{
  "d_model": 576,
  "n_kv_head": 9,
  "head_dim": 64,
  "d_mlp": 2304,
  "vocab_size": 36122,
  "activation": "squared_relu",
  "positions": "rope",
  "bias": "none",
  "parallel_block": false,
  "init_std_qkv": 0.029,
  "warmup_steps": 200,
  "decay_fraction": 1.0,
  "seq_len": 512,
  "doc_mask": false,
  "steps": 3592
}
Each number is 50 + 15 x the weight over the matrix's rms, rounded and kept within 0 to 99. Layers, rows and columns count from 0.

# layer 2 MLP down, 576x2304, rms 0.0415, rows 297-510, columns 288-319
66 44 54 63 68 43 25 63 67 23 55 61 53 47 64 51 46 49 40 26 46 44 75 63 63 61 55 69 50 57 72 63
54 52 52 32 55 36 57 51 37 47 33 27 56 73 40 58 34 53 41 32 57 57 68 65 44 46 59 71 47 58 38 57
45 58 50 16 27 72 43 34 31 75 52 52 66 47 58 37 15 64 53 33 40 53 63 52 57 70 55 56 47 46 58 86
13 27 49 42 47 38 49 43 67 42 66 71 51 52 28 54 67 68 71 39 45 56 65 51 47 51 63 40 68 44 43 67
51 23 41 35 51 73 49 50 64 56 47 53 54 54 29 51 57 39 50 60 51 54 37 41 77 60 74 51 36 31 49 47
46 30 25 48 45 57 61 72 50 64 64 49 68 47 40 60 51 42 47 50 76 55 49 45 28 22 20 53 26 35 57 42
46 26 41 95 65 27 71 47 50 55 58 56 59 45 57 37 47 22 74 78 65 55 71 60 53 40 23 54 66 68 41 14
32 77 49 43 72 51 52 37 77 64 59 48 21 37 57 42 49 48 37 67 10 49 41 45 55 36 57 84 44 56 60 50
43 51 62 53 48 44 62 51 08 48 58 54 50 69 44 58 33 56 63 67 70 55 72 27 40 70 72 21 56 44 42 60
32 46 49 59 57 37 42 44 65 39 65 67 45 04 19 64 39 45 69 53 50 27 69 56 56 62 37 41 55 69 52 74
66 62 23 53 58 57 47 50 37 22 78 47 40 29 54 42 70 33 64 62 56 49 50 39 41 49 37 47 33 61 51 51
66 52 42 63 66 39 29 56 68 60 22 27 59 33 31 23 32 49 60 46 32 73 69 48 31 34 25 60 55 69 35 43
77 60 42 70 59 16 59 70 44 61 70 59 13 43 42 60 34 33 62 36 59 67 60 69 40 45 38 61 63 47 34 59
53 54 27 50 58 16 37 50 58 52 56 35 49 62 64 61 45 66 57 38 45 43 45 34 50 44 62 61 16 29 64 51
75 35 45 53 50 38 59 35 52 42 53 38 48 39 45 62 28 44 46 50 59 50 36 55 62 35 46 75 69 51 51 65
48 36 08 37 38 38 53 46 65 40 35 36 58 32 50 46 38 33 50 57 53 42 57 66 63 34 60 82 51 63 57 05
31 34 55 19 29 75 63 40 35 50 70 59 57 44 33 55 31 08 67 58 53 33 52 57 50 33 42 46 40 14 67 43
55 39 41 38 51 74 52 65 43 44 55 48 59 14 64 49 59 51 63 52 54 51 52 71 32 24 64 66 52 36 57 75
49 49 53 47 59 29 51 40 42 48 37 54 22 79 53 35 71 64 66 66 51 57 54 29 46 50 48 35 32 57 60 62
58 38 32 47 41 40 61 53 74 37 39 42 80 54 24 40 35 50 74 33 86 80 69 71 60 37 32 37 37 45 70 46
02 34 57 48 51 65 56 49 26 43 59 56 53 64 73 43 41 50 58 55 46 45 60 51 41 69 54 51 45 33 21 41
49 40 25 70 74 84 32 65 28 35 32 27 56 42 55 48 30 37 56 61 75 46 35 48 29 28 43 34 46 56 49 80
44 71 36 31 26 44 69 60 50 41 55 49 78 46 56 77 77 34 52 55 50 62 42 52 43 64 27 31 23 59 46 53
66 57 33 45 49 56 46 33 48 49 53 49 90 58 33 45 41 61 24 49 46 55 52 55 49 44 46 59 67 52 76 37
71 47 62 46 39 46 58 55 41 42 49 36 48 59 46 41 18 48 54 47 62 09 62 33 30 55 46 42 71 57 43 46
61 71 52 37 50 39 61 63 77 67 69 51 31 52 41 56 61 60 38 38 41 46 26 40 58 54 42 51 41 13 80 32
46 52 37 74 41 45 76 26 49 38 49 71 38 60 57 38 61 63 90 32 53 29 49 34 47 47 63 60 66 13 57 47
40 35 61 75 33 65 42 50 61 51 30 53 60 49 57 93 65 58 57 49 44 46 42 76 42 45 46 59 32 58 72 28
66 76 45 55 61 34 52 49 63 57 41 62 24 53 62 34 43 64 28 51 39 42 62 40 37 53 59 63 71 40 51 41
54 84 43 49 34 50 45 36 68 65 86 48 44 52 53 61 52 56 67 46 61 39 36 44 72 62 57 26 45 75 48 51
40 49 68 65 53 44 47 18 59 55 38 72 71 68 83 37 58 49 73 72 51 49 36 49 62 32 44 39 70 52 47 38
62 68 40 47 38 45 50 37 65 46 50 53 29 50 65 58 59 53 56 46 26 32 58 41 81 50 39 60 48 46 35 43
42 47 48 35 28 49 41 05 44 60 50 41 55 49 30 17 49 63 53 49 48 61 63 50 60 54 35 65 34 53 52 37
79 25 55 52 70 65 35 61 47 43 51 53 40 17 36 73 57 45 63 43 35 46 37 54 56 18 54 15 81 34 74 51
36 54 62 33 56 44 52 41 57 53 43 60 35 52 46 52 48 41 46 52 38 48 77 52 43 58 71 67 41 44 27 55
57 38 53 63 48 26 42 50 47 53 39 33 52 26 61 80 54 21 52 37 54 38 18 59 55 19 35 42 32 55 44 52
37 72 72 45 45 47 62 72 53 33 36 28 16 62 59 26 51 64 52 72 14 48 52 51 40 39 15 40 65 64 44 47
58 66 39 72 48 31 62 17 54 47 82 40 20 65 26 33 60 60 59 91 23 38 50 25 51 57 44 47 54 27 37 57
44 84 43 36 44 19 43 50 58 29 58 33 75 43 73 46 86 50 83 43 52 71 45 47 49 50 57 48 59 47 34 27
43 39 56 41 51 60 44 48 31 56 40 78 73 62 62 50 29 47 45 46 35 63 47 50 30 63 22 52 53 59 63 45
26 34 50 77 59 17 58 28 59 49 69 45 61 67 14 52 46 35 42 31 72 35 54 51 53 57 36 63 37 38 46 46
20 65 63 63 50 67 25 51 51 62 35 40 68 15 23 31 50 71 60 58 35 36 62 74 43 50 56 70 75 69 50 10
64 76 46 27 57 66 47 51 62 60 46 57 66 78 46 60 60 41 30 64 36 41 80 37 33 59 61 35 57 72 59 72
22 55 44 52 86 59 54 63 55 52 62 56 46 44 33 68 38 31 51 40 30 40 63 48 67 29 89 90 35 65 73 59
46 56 47 54 52 77 51 49 38 58 54 54 75 47 58 35 37 47 46 72 52 37 52 84 29 40 57 62 37 23 48 45
41 55 54 47 68 59 29 62 19 61 68 61 61 60 54 22 99 43 47 70 38 51 52 37 48 62 49 37 57 57 41 51
52 22 46 45 70 62 47 66 77 15 27 36 77 37 51 17 48 43 42 51 63 60 57 59 64 61 74 69 20 66 65 82
84 38 52 81 55 35 46 56 47 58 23 35 30 55 50 51 53 24 52 62 48 25 62 46 61 58 53 55 35 59 46 46
56 72 46 61 41 75 29 24 56 54 27 45 70 47 40 39 76 68 58 55 62 71 65 36 20 61 33 79 62 67 73 55
43 65 60 52 46 40 62 40 37 54 47 59 42 71 42 59 82 62 51 64 27 48 47 77 40 61 52 83 40 64 52 45
31 07 59 36 63 14 57 51 14 56 35 39 41 69 37 59 32 43 69 40 42 52 77 59 66 33 70 54 50 27 56 65
31 48 65 33 31 46 41 28 61 66 46 67 78 42 62 86 96 51 52 58 51 70 56 49 37 67 47 54 36 53 63 24
50 42 58 40 49 44 36 32 68 57 76 35 59 25 42 61 44 45 63 50 53 54 57 50 60 51 55 41 62 48 67 63
63 73 39 38 42 67 61 34 59 64 47 60 50 69 62 71 50 48 42 38 52 53 24 49 49 36 50 63 11 44 43 48
59 37 39 71 36 44 57 55 35 31 61 38 30 26 66 37 83 39 52 36 53 51 59 31 61 46 72 39 36 69 48 54
58 30 47 30 44 40 42 36 45 61 53 62 44 47 36 33 43 42 45 56 47 56 49 57 19 69 50 27 78 21 51 30
42 42 66 46 40 48 33 55 27 37 46 37 35 52 41 47 76 49 34 65 53 62 40 55 57 52 62 25 60 18 42 84
46 44 54 55 34 78 45 00 57 25 38 61 61 46 37 53 71 27 44 48 45 77 57 59 38 42 48 51 49 46 74 50
24 76 55 57 71 62 50 72 40 48 46 81 43 43 63 43 75 50 42 35 40 45 34 13 60 54 52 51 40 39 47 44
38 54 32 46 63 35 74 41 56 38 47 46 46 67 48 63 57 32 27 68 62 45 37 84 77 34 57 41 34 50 75 42
64 59 52 32 45 52 61 48 53 49 38 45 38 52 40 42 31 40 82 50 20 70 69 65 56 18 55 46 38 48 48 37
46 68 59 35 40 68 52 80 41 60 47 22 66 49 63 65 49 73 38 37 48 70 53 37 26 53 64 44 32 49 34 37
30 61 40 63 43 53 71 61 58 69 52 54 14 56 62 46 66 57 59 52 41 59 60 48 29 53 30 33 87 61 63 28
86 43 63 60 68 52 50 51 46 55 44 33 11 27 26 44 36 73 39 45 30 57 46 27 95 58 44 36 63 39 47 66
30 62 51 43 54 44 43 50 32 72 68 43 30 50 50 38 47 06 48 59 41 59 35 33 60 56 62 79 59 57 39 44
59 22 51 29 77 40 48 49 59 59 42 48 41 45 64 51 60 39 47 61 56 45 60 49 35 42 23 54 35 56 63 47
38 27 21 57 76 34 82 36 63 46 65 40 41 36 57 65 30 21 47 60 55 53 69 55 64 63 57 53 73 82 30 64
50 74 40 64 61 52 32 66 49 54 51 65 20 65 31 52 34 39 64 66 43 51 58 51 76 36 36 34 49 51 48 74
12 30 60 58 58 77 58 55 57 48 41 43 43 61 45 42 63 70 70 67 47 57 34 47 51 73 56 38 60 49 40 63
52 45 51 56 60 65 60 68 32 48 59 51 49 66 78 32 34 39 49 61 55 61 63 58 44 45 37 52 38 66 63 48
55 71 45 52 53 82 61 62 54 45 80 56 86 63 57 63 54 20 32 54 67 47 49 18 50 50 49 24 51 44 64 55
89 74 53 45 21 71 46 46 39 42 41 56 59 63 49 67 50 43 38 54 62 25 65 38 69 59 56 89 21 61 79 50
63 51 57 67 27 28 90 38 72 10 55 41 49 20 26 31 36 36 53 34 39 54 42 30 74 65 66 81 63 53 30 42
56 44 60 56 62 44 36 87 62 34 38 44 47 59 41 44 23 53 27 44 36 57 54 32 47 74 74 63 58 44 63 17
32 53 19 18 40 56 33 29 45 61 70 59 46 65 27 66 64 37 30 40 67 35 57 39 70 55 38 55 30 40 27 38
77 58 31 52 55 51 43 32 63 55 27 43 58 27 64 28 66 35 60 69 61 51 29 62 37 99 59 47 60 18 57 69
29 55 59 75 44 56 56 54 64 59 13 48 45 74 62 61 47 66 67 32 72 40 27 59 45 55 50 70 56 65 35 57
51 50 69 47 36 33 42 39 48 69 13 54 48 44 57 57 43 70 40 41 50 32 43 42 45 67 47 50 53 43 67 34
74 66 39 59 34 44 64 45 36 43 73 63 55 45 54 76 46 71 35 21 49 28 42 52 26 57 73 50 70 22 46 67
49 40 32 43 41 51 31 40 39 62 72 57 45 65 67 52 57 50 52 11 42 17 58 58 67 83 70 38 46 70 60 74
23 73 47 47 60 54 94 75 46 56 25 40 38 47 50 43 60 59 53 34 62 68 34 73 41 74 45 35 34 75 57 33
41 46 40 57 53 65 41 41 65 60 40 27 51 51 62 36 70 37 42 17 45 39 42 27 52 46 65 35 66 37 58 45
54 60 58 48 90 52 25 39 27 63 44 52 45 57 66 27 70 69 48 51 51 50 35 41 57 27 32 46 67 65 63 51
52 24 47 62 45 44 54 55 24 57 52 60 68 37 65 62 42 48 66 29 46 70 54 96 35 68 46 79 50 52 65 43
57 40 51 30 32 44 43 47 53 50 46 47 04 24 34 74 55 31 45 26 40 45 33 37 56 41 35 66 35 53 47 64
65 87 56 36 23 49 64 60 46 83 58 61 57 77 49 49 48 70 39 50 62 59 49 43 62 42 39 49 48 45 40 45
37 39 41 24 22 44 73 55 74 64 45 56 49 47 21 55 60 64 54 22 57 48 57 51 52 74 25 32 53 60 51 55
75 84 36 71 61 53 27 31 53 64 26 49 57 71 45 35 39 47 55 40 21 77 56 56 61 33 44 63 44 69 53 42
79 73 51 57 40 58 67 53 38 41 32 45 52 53 45 64 52 48 45 39 49 41 39 32 42 81 28 52 41 59 66 48
65 49 48 85 53 44 37 58 06 56 71 31 24 33 53 58 65 18 50 62 36 60 43 78 84 18 40 36 33 68 69 48
51 26 46 43 52 61 19 66 55 81 50 36 40 52 35 52 41 67 28 32 55 47 46 73 42 64 51 37 41 28 41 57
35 36 59 41 26 41 17 35 51 52 60 57 62 34 60 60 35 53 48 63 46 53 67 71 50 44 67 53 59 35 51 72
55 30 62 25 82 76 41 48 24 67 49 46 18 27 49 19 49 40 68 59 47 57 37 60 62 56 15 26 64 34 53 49
75 39 45 41 37 52 50 41 61 56 55 57 44 32 53 35 42 25 63 77 34 35 67 48 57 51 58 44 42 28 41 36
66 33 55 63 61 35 72 38 27 50 33 46 34 25 67 49 57 43 50 36 39 55 51 26 59 63 83 12 57 57 53 45
30 62 67 76 66 46 69 33 31 34 30 49 63 41 30 46 46 39 74 63 52 13 14 42 24 14 30 42 63 27 49 53
48 83 49 47 27 51 47 68 61 50 78 61 51 58 68 54 62 39 62 16 52 63 55 46 55 62 40 50 11 59 30 17
48 40 99 17 62 52 35 73 43 90 61 38 36 36 77 36 17 72 55 47 60 51 21 11 59 58 41 39 46 13 51 63
40 47 51 39 66 76 66 66 31 36 65 50 34 31 75 50 47 36 57 41 74 64 32 52 00 56 52 48 27 53 44 88
32 55 50 38 52 45 33 42 65 32 62 52 62 51 56 58 23 14 41 37 29 46 44 75 59 70 39 42 24 50 41 27
33 67 48 37 65 69 46 89 16 47 54 65 41 58 61 65 73 18 40 31 41 57 31 32 56 64 48 56 36 56 39 70
65 45 16 62 48 69 50 40 54 33 24 59 40 39 47 83 49 43 93 52 63 46 36 40 51 82 63 60 61 23 48 76
70 27 38 54 78 41 43 41 66 23 34 56 62 30 48 65 41 44 37 29 38 57 27 36 39 55 55 38 21 69 33 59
55 72 64 51 49 28 66 56 50 55 57 83 42 45 60 60 69 45 74 45 33 27 59 53 33 50 51 53 32 27 50 52
45 45 37 08 21 48 71 31 75 35 32 42 61 57 30 62 55 21 62 54 44 32 50 21 52 47 43 72 26 52 63 45
30 51 39 49 43 40 75 39 58 49 21 40 42 51 34 53 48 24 37 26 51 39 43 82 48 67 41 75 68 77 76 50
51 16 49 63 39 46 47 68 47 33 52 66 27 65 42 66 73 61 39 59 66 54 39 41 45 76 60 39 56 41 67 42
59 54 58 26 39 39 50 58 56 46 39 43 22 47 70 59 55 54 45 54 48 60 44 08 46 34 43 25 29 57 50 54
49 62 64 12 81 50 44 68 38 70 46 47 18 48 70 43 32 58 54 50 71 39 61 58 67 49 63 33 37 47 38 24
67 52 33 55 58 61 38 46 88 18 58 58 58 79 53 77 59 59 31 39 57 46 47 15 49 60 38 52 40 55 36 53
57 47 44 46 61 93 21 59 79 38 40 46 53 46 36 31 15 49 39 65 74 41 28 54 51 50 40 54 59 58 42 67
50 62 43 36 38 45 55 47 38 52 48 66 49 33 39 55 49 40 49 72 41 44 19 27 61 72 85 48 43 62 50 53
69 56 45 57 44 56 42 55 48 55 56 61 49 36 24 45 32 31 67 60 22 46 32 65 63 58 62 51 31 76 41 50
21 55 58 54 58 52 32 27 33 61 38 39 60 60 57 40 73 64 76 47 71 56 76 36 23 45 46 69 69 22 67 46
51 70 66 48 75 38 56 50 73 41 33 81 74 64 38 73 53 25 53 30 23 25 40 21 53 34 38 50 36 36 52 55
77 61 36 71 48 58 72 57 67 70 22 36 23 49 36 24 32 49 55 50 42 50 53 48 47 58 30 35 27 51 58 67
13 22 50 64 80 13 31 67 46 81 46 58 74 74 66 41 55 46 44 55 65 72 60 21 53 53 61 59 10 35 49 67
79 27 50 25 30 52 73 67 43 27 33 47 71 42 60 36 47 54 52 42 38 73 21 81 38 67 64 56 49 44 55 53
20 62 45 52 45 52 52 81 40 33 54 42 37 51 50 50 34 21 51 50 36 39 39 55 45 47 68 64 47 50 54 57
48 47 72 59 39 52 58 60 61 58 62 26 52 13 38 71 74 57 51 22 39 46 65 38 42 35 31 69 60 47 57 38
39 56 40 62 54 53 60 45 39 60 50 34 02 47 49 75 51 67 47 60 48 39 42 51 70 47 61 59 33 66 43 53
62 61 66 47 77 46 29 60 62 57 62 49 47 38 57 38 33 30 36 54 47 74 51 22 71 24 45 69 50 32 57 55
46 59 70 37 36 43 40 21 50 70 66 56 61 59 42 45 53 44 60 94 70 64 36 22 50 44 36 53 74 43 18 67
38 71 49 32 35 40 53 53 28 53 42 32 52 56 59 34 50 58 51 27 35 32 57 53 35 50 55 36 35 33 39 55
61 63 31 60 56 55 15 72 43 44 43 42 51 58 50 62 48 54 44 59 50 69 35 25 28 51 49 39 44 67 61 36
32 26 44 53 76 43 34 41 16 50 72 58 67 56 33 73 63 60 36 68 40 87 49 58 41 70 70 52 54 47 56 68
44 42 45 46 55 29 34 48 77 43 47 53 46 30 55 37 58 31 67 58 77 75 76 57 60 22 65 17 49 42 40 46
60 65 37 44 83 68 47 45 40 48 82 57 52 52 29 43 62 21 55 27 58 35 63 54 53 42 64 52 55 98 78 45
59 64 52 52 43 06 64 61 42 66 77 41 64 68 37 72 55 50 40 45 53 44 51 62 72 59 41 49 64 42 38 57
53 56 71 75 64 66 17 33 54 55 52 44 61 55 53 69 34 58 26 72 55 47 35 29 43 40 44 42 54 19 36 43
71 51 54 42 83 55 55 47 37 57 30 64 42 61 67 06 81 80 77 73 53 46 87 60 58 38 26 76 40 54 50 45
43 55 52 54 40 74 61 48 41 61 33 50 47 69 84 28 41 52 41 76 78 28 54 45 45 45 46 44 51 43 54 50
46 45 31 41 44 50 47 48 60 35 43 40 43 31 52 33 44 36 51 59 66 39 46 70 60 51 52 70 36 32 25 58
31 59 56 53 40 55 31 75 33 54 38 49 77 70 57 63 61 41 48 15 48 48 60 70 52 51 36 37 43 37 52 52
37 34 57 79 56 18 59 43 51 63 46 76 37 42 35 50 44 58 38 53 25 44 37 43 39 63 45 25 59 29 31 51
36 52 47 44 50 57 62 55 64 36 08 46 63 49 68 50 39 59 46 83 29 79 73 62 39 30 13 47 40 53 67 32
73 39 58 63 68 87 46 61 72 50 61 47 54 62 36 63 32 43 41 63 61 41 65 34 44 29 63 40 49 51 34 45
53 36 42 30 70 54 35 51 60 63 17 80 27 58 25 66 52 52 53 62 48 54 75 58 40 59 64 25 59 58 33 36
36 57 54 34 68 43 51 60 24 61 32 43 45 61 59 51 26 38 54 37 76 38 34 27 57 41 32 63 56 47 52 58
40 57 61 73 52 28 43 52 38 58 36 35 69 56 30 55 39 38 62 52 55 20 34 62 74 62 71 40 67 48 68 52
49 15 13 83 54 78 57 47 45 68 41 42 30 58 51 47 57 54 46 36 44 53 51 51 49 38 69 31 35 40 66 65
47 36 36 56 40 50 15 53 39 49 49 66 42 31 59 19 02 24 58 33 41 61 52 66 52 73 61 37 46 61 51 50
24 44 67 37 20 48 43 42 51 43 21 53 69 70 55 45 58 50 32 47 88 67 44 71 59 43 55 79 25 54 45 58
59 47 49 90 35 53 61 64 91 67 34 41 49 59 42 48 61 73 71 56 61 57 44 81 52 61 48 72 66 43 43 35
54 47 41 49 42 58 47 54 63 51 45 34 38 33 37 48 40 50 43 27 48 46 49 30 41 67 67 65 42 51 27 54
80 49 41 23 29 28 33 34 47 61 45 45 18 56 43 56 28 66 55 04 49 37 17 49 39 47 42 33 30 56 49 43
41 67 42 54 43 61 42 99 64 67 48 38 73 66 70 50 57 41 42 54 33 41 51 67 75 55 43 47 78 53 26 38
72 67 55 57 69 54 44 55 65 64 55 41 54 35 62 37 59 71 51 33 58 49 73 46 45 63 42 73 49 64 38 32
52 55 36 43 48 51 21 37 64 50 19 43 43 78 80 16 33 49 47 47 24 43 18 56 33 63 43 76 60 62 51 63
24 33 35 45 30 58 41 54 55 63 50 53 51 54 39 63 46 58 57 49 49 31 57 35 56 53 24 59 61 25 58 64
29 65 59 81 54 37 37 56 37 43 52 71 31 29 29 58 55 48 26 35 63 62 31 68 64 84 26 55 67 83 49 69
39 27 63 37 53 57 51 43 46 47 77 59 63 47 28 28 73 48 33 48 65 43 40 53 75 44 56 79 32 01 79 51
14 57 49 47 38 50 46 52 23 38 31 55 50 52 40 62 46 61 49 32 46 71 20 56 29 42 33 27 48 73 48 64
97 65 54 46 46 57 53 47 43 16 45 65 59 26 51 51 47 53 57 66 39 47 57 32 65 67 42 47 60 73 53 32
24 63 34 73 27 45 59 49 64 41 38 39 45 44 28 28 51 40 46 58 35 37 41 50 79 54 65 55 35 85 60 28
61 54 30 66 39 22 23 60 45 56 29 68 37 58 46 70 64 72 48 53 36 60 60 52 51 60 33 73 17 48 48 49
57 37 43 45 27 45 43 26 41 59 25 72 45 76 34 58 39 44 65 47 63 46 78 80 63 32 42 59 82 56 61 24
67 55 51 43 38 50 60 47 44 76 37 59 56 38 39 66 43 24 53 71 42 51 42 51 62 36 56 56 51 69 50 59
64 47 48 76 57 52 58 29 19 57 61 36 32 64 53 59 49 47 43 46 47 51 60 70 57 52 63 68 75 40 49 58
28 42 48 70 44 51 54 50 39 52 36 69 43 43 56 14 37 46 40 24 21 34 36 60 50 38 55 46 36 58 38 41
30 57 53 71 24 45 59 37 50 60 45 55 43 71 50 57 55 52 59 59 47 42 70 47 50 71 48 60 55 75 35 36
70 50 50 32 32 52 71 49 41 52 65 53 63 32 60 68 65 49 49 38 30 46 69 44 56 59 59 71 52 63 76 55
63 42 59 35 49 54 46 27 47 22 42 57 49 54 43 54 70 43 39 31 32 53 53 46 23 63 18 60 57 51 48 68
69 42 57 37 62 77 51 55 48 45 63 31 57 77 66 32 49 68 82 38 60 26 68 28 34 57 72 74 52 48 36 37
58 56 36 42 62 47 51 78 99 47 82 23 53 44 46 44 49 82 41 43 56 17 63 20 60 40 40 63 44 49 56 49
24 03 45 15 60 57 64 27 29 53 54 44 48 42 60 67 52 37 51 42 59 60 34 41 39 63 33 33 49 26 53 36
40 56 41 66 69 54 50 52 59 60 58 59 66 49 80 48 45 51 53 53 35 49 81 33 43 47 54 32 41 49 77 57
76 49 46 53 51 60 57 79 62 40 77 51 26 61 32 61 61 48 43 56 60 49 54 64 61 62 72 42 52 34 63 73
24 46 51 20 47 41 44 70 52 30 35 40 45 75 51 33 21 22 79 57 44 60 49 52 48 48 63 52 47 44 49 41
46 60 41 26 51 37 60 41 67 36 42 45 40 33 42 45 21 44 69 47 47 60 65 35 78 33 58 51 78 50 41 57
71 57 63 74 44 50 31 56 56 38 60 27 48 28 42 32 50 53 65 71 41 51 50 62 38 50 52 27 69 53 63 54
44 55 51 64 63 34 25 50 47 42 31 57 42 64 46 23 58 16 56 39 58 32 45 30 67 59 52 32 48 64 58 56
38 42 47 43 33 62 37 51 73 69 57 42 46 76 55 58 28 64 60 46 17 39 38 24 43 60 36 73 57 69 42 21
47 45 44 36 70 32 58 48 18 31 26 57 60 44 57 66 54 45 24 47 25 50 36 55 56 47 50 37 65 52 50 58
29 36 48 44 34 52 65 38 52 41 43 30 52 38 37 66 41 67 49 53 51 59 54 45 27 51 23 53 49 52 48 25
76 63 56 44 52 53 25 41 44 36 51 60 50 32 58 66 48 64 61 47 42 52 51 85 35 59 52 55 59 36 47 79
14 32 45 61 50 47 62 54 55 48 66 60 64 77 48 37 67 51 65 45 64 25 38 77 51 67 56 50 36 72 59 35
37 58 45 39 40 62 55 47 50 68 38 48 75 54 65 34 51 47 64 48 57 77 49 62 69 25 43 42 66 71 56 14
51 24 29 33 64 42 41 51 47 56 62 60 20 45 31 61 49 41 56 51 34 16 34 57 57 78 59 36 40 28 49 35
62 65 39 31 51 44 47 58 56 45 45 66 43 47 59 54 33 32 43 45 59 36 55 51 58 50 50 36 56 45 69 48
47 05 48 50 49 69 51 21 71 61 66 39 62 41 49 54 20 27 70 23 56 49 43 50 41 66 48 57 46 50 55 45
77 73 47 48 69 42 56 67 58 50 45 51 26 32 39 46 32 79 52 58 44 44 78 29 56 50 65 75 34 39 74 46
53 56 54 27 65 78 39 56 85 63 30 41 50 77 72 65 30 81 24 41 54 62 34 53 60 31 24 56 44 46 69 44
41 45 60 45 71 66 55 46 46 53 81 35 34 71 51 48 63 56 73 37 42 51 55 70 27 59 69 52 41 65 63 40
41 76 40 22 58 43 61 41 32 47 21 48 55 61 31 41 52 51 60 50 38 68 40 53 44 51 62 42 56 51 40 44
55 35 44 64 25 40 53 57 53 50 45 47 49 80 15 71 49 66 43 53 66 55 73 62 61 62 25 41 85 57 42 29
36 68 57 52 64 53 67 38 39 58 64 37 46 47 54 65 25 72 63 51 38 40 48 53 51 45 60 58 46 66 51 25
52 68 57 33 63 56 57 73 56 56 42 54 68 76 27 50 58 52 54 33 65 70 45 36 54 71 64 50 35 55 72 57
56 38 42 49 63 67 43 37 35 61 46 38 77 53 61 48 69 46 41 37 33 37 53 39 34 59 18 65 56 73 77 59
41 60 50 22 52 45 42 79 68 59 48 80 59 59 53 41 46 62 57 39 64 52 22 26 40 49 41 47 36 48 40 42
61 81 49 53 51 54 65 33 73 38 38 16 39 89 56 57 45 50 23 47 50 58 59 43 45 40 41 28 62 61 30 52
58 47 49 37 43 45 59 59 40 56 36 42 14 64 37 55 51 58 77 35 56 48 39 72 51 25 44 44 20 50 40 14
68 46 53 54 59 57 28 22 60 58 43 61 63 58 54 86 55 49 48 58 58 81 52 07 17 46 49 53 63 74 53 33
42 51 38 82 56 42 31 64 61 60 62 32 55 38 36 46 51 51 58 37 35 53 63 50 32 57 60 38 40 74 69 46
67 07 33 61 51 52 38 19 65 30 46 55 32 65 58 75 22 53 58 39 43 60 62 49 64 47 60 39 32 42 69 55
42 47 49 52 73 70 46 77 38 43 41 50 38 23 47 42 32 50 29 33 73 38 51 42 58 41 57 41 72 44 39 42
60 46 52 74 72 58 47 53 41 71 26 41 45 78 68 34 62 34 44 27 49 78 36 50 32 38 55 40 51 55 49 55
65 60 63 57 48 61 33 37 63 53 61 49 50 52 49 45 50 73 57 59 57 50 72 56 40 45 68 35 48 57 44 40
59 24 67 44 29 55 50 48 67 48 39 69 14 43 30 31 48 37 58 35 45 43 59 19 60 60 68 61 59 40 49 52
37 50 48 33 49 45 46 37 53 54 41 39 74 71 59 64 57 60 85 78 53 53 39 32 47 57 68 71 73 51 79 57
68 85 48 41 55 54 86 47 60 47 76 56 41 19 51 57 59 56 53 37 44 27 65 49 34 53 51 74 81 92 47 66
40 18 61 44 70 29 50 37 40 55 48 35 42 32 49 70 70 55 74 79 58 51 46 68 32 56 43 36 22 35 41 41
26 18 51 44 44 65 45 43 44 37 48 72 48 54 40 48 44 78 16 46 66 58 68 42 49 51 64 59 45 43 50 41
57 67 36 41 45 47 52 48 29 46 39 54 58 39 75 68 54 54 65 52 67 30 60 58 58 64 58 32 35 55 35 20
33 51 53 44 17 49 54 45 36 54 49 66 45 55 42 43 48 45 37 19 47 55 62 34 52 49 41 32 41 36 42 68
39 62 71 64 68 48 47 33 15 51 47 04 66 46 49 65 48 38 31 61 53 69 45 40 21 72 54 72 76 54 44 69
40 78 45 61 60 43 55 46 31 45 45 50 54 73 43 37 70 44 45 57 52 48 84 39 41 47 77 52 67 43 42 42
74 29 42 56 45 63 54 39 50 50 46 50 21 62 56 42 56 76 72 51 32 26 61 51 44 52 65 55 88 56 52 35
78 47 32 49 51 47 53 29 47 46 72 31 59 58 19 29 75 63 56 16 45 31 33 41 52 48 58 57 54 48 19 36
51 46 51 56 39 65 55 53 63 64 11 19 82 46 43 39 51 23 51 28 41 54 53 71 53 53 25 71 50 37 49 33
60 47 48 33 49 27 66 31 61 43 24 31 66 62 58 77 76 33 38 41 33 38 64 41 48 47 52 47 33 29 30 46
45 23 50 57 52 38 50 31 33 41 22 58 80 55 29 50 25 41 66 48 34 50 47 79 48 14 61 72 35 61 58 65
62 51 55 45 31 15 62 45 41 49 63 55 33 87 54 60 40 46 49 41 67 33 53 33 58 50 48 66 41 80 42 58
55 71 42 61 64 48 72 49 78 46 52 45 62 64 39 81 45 40 50 66 36 62 58 61 60 38 47 50 52 62 50 49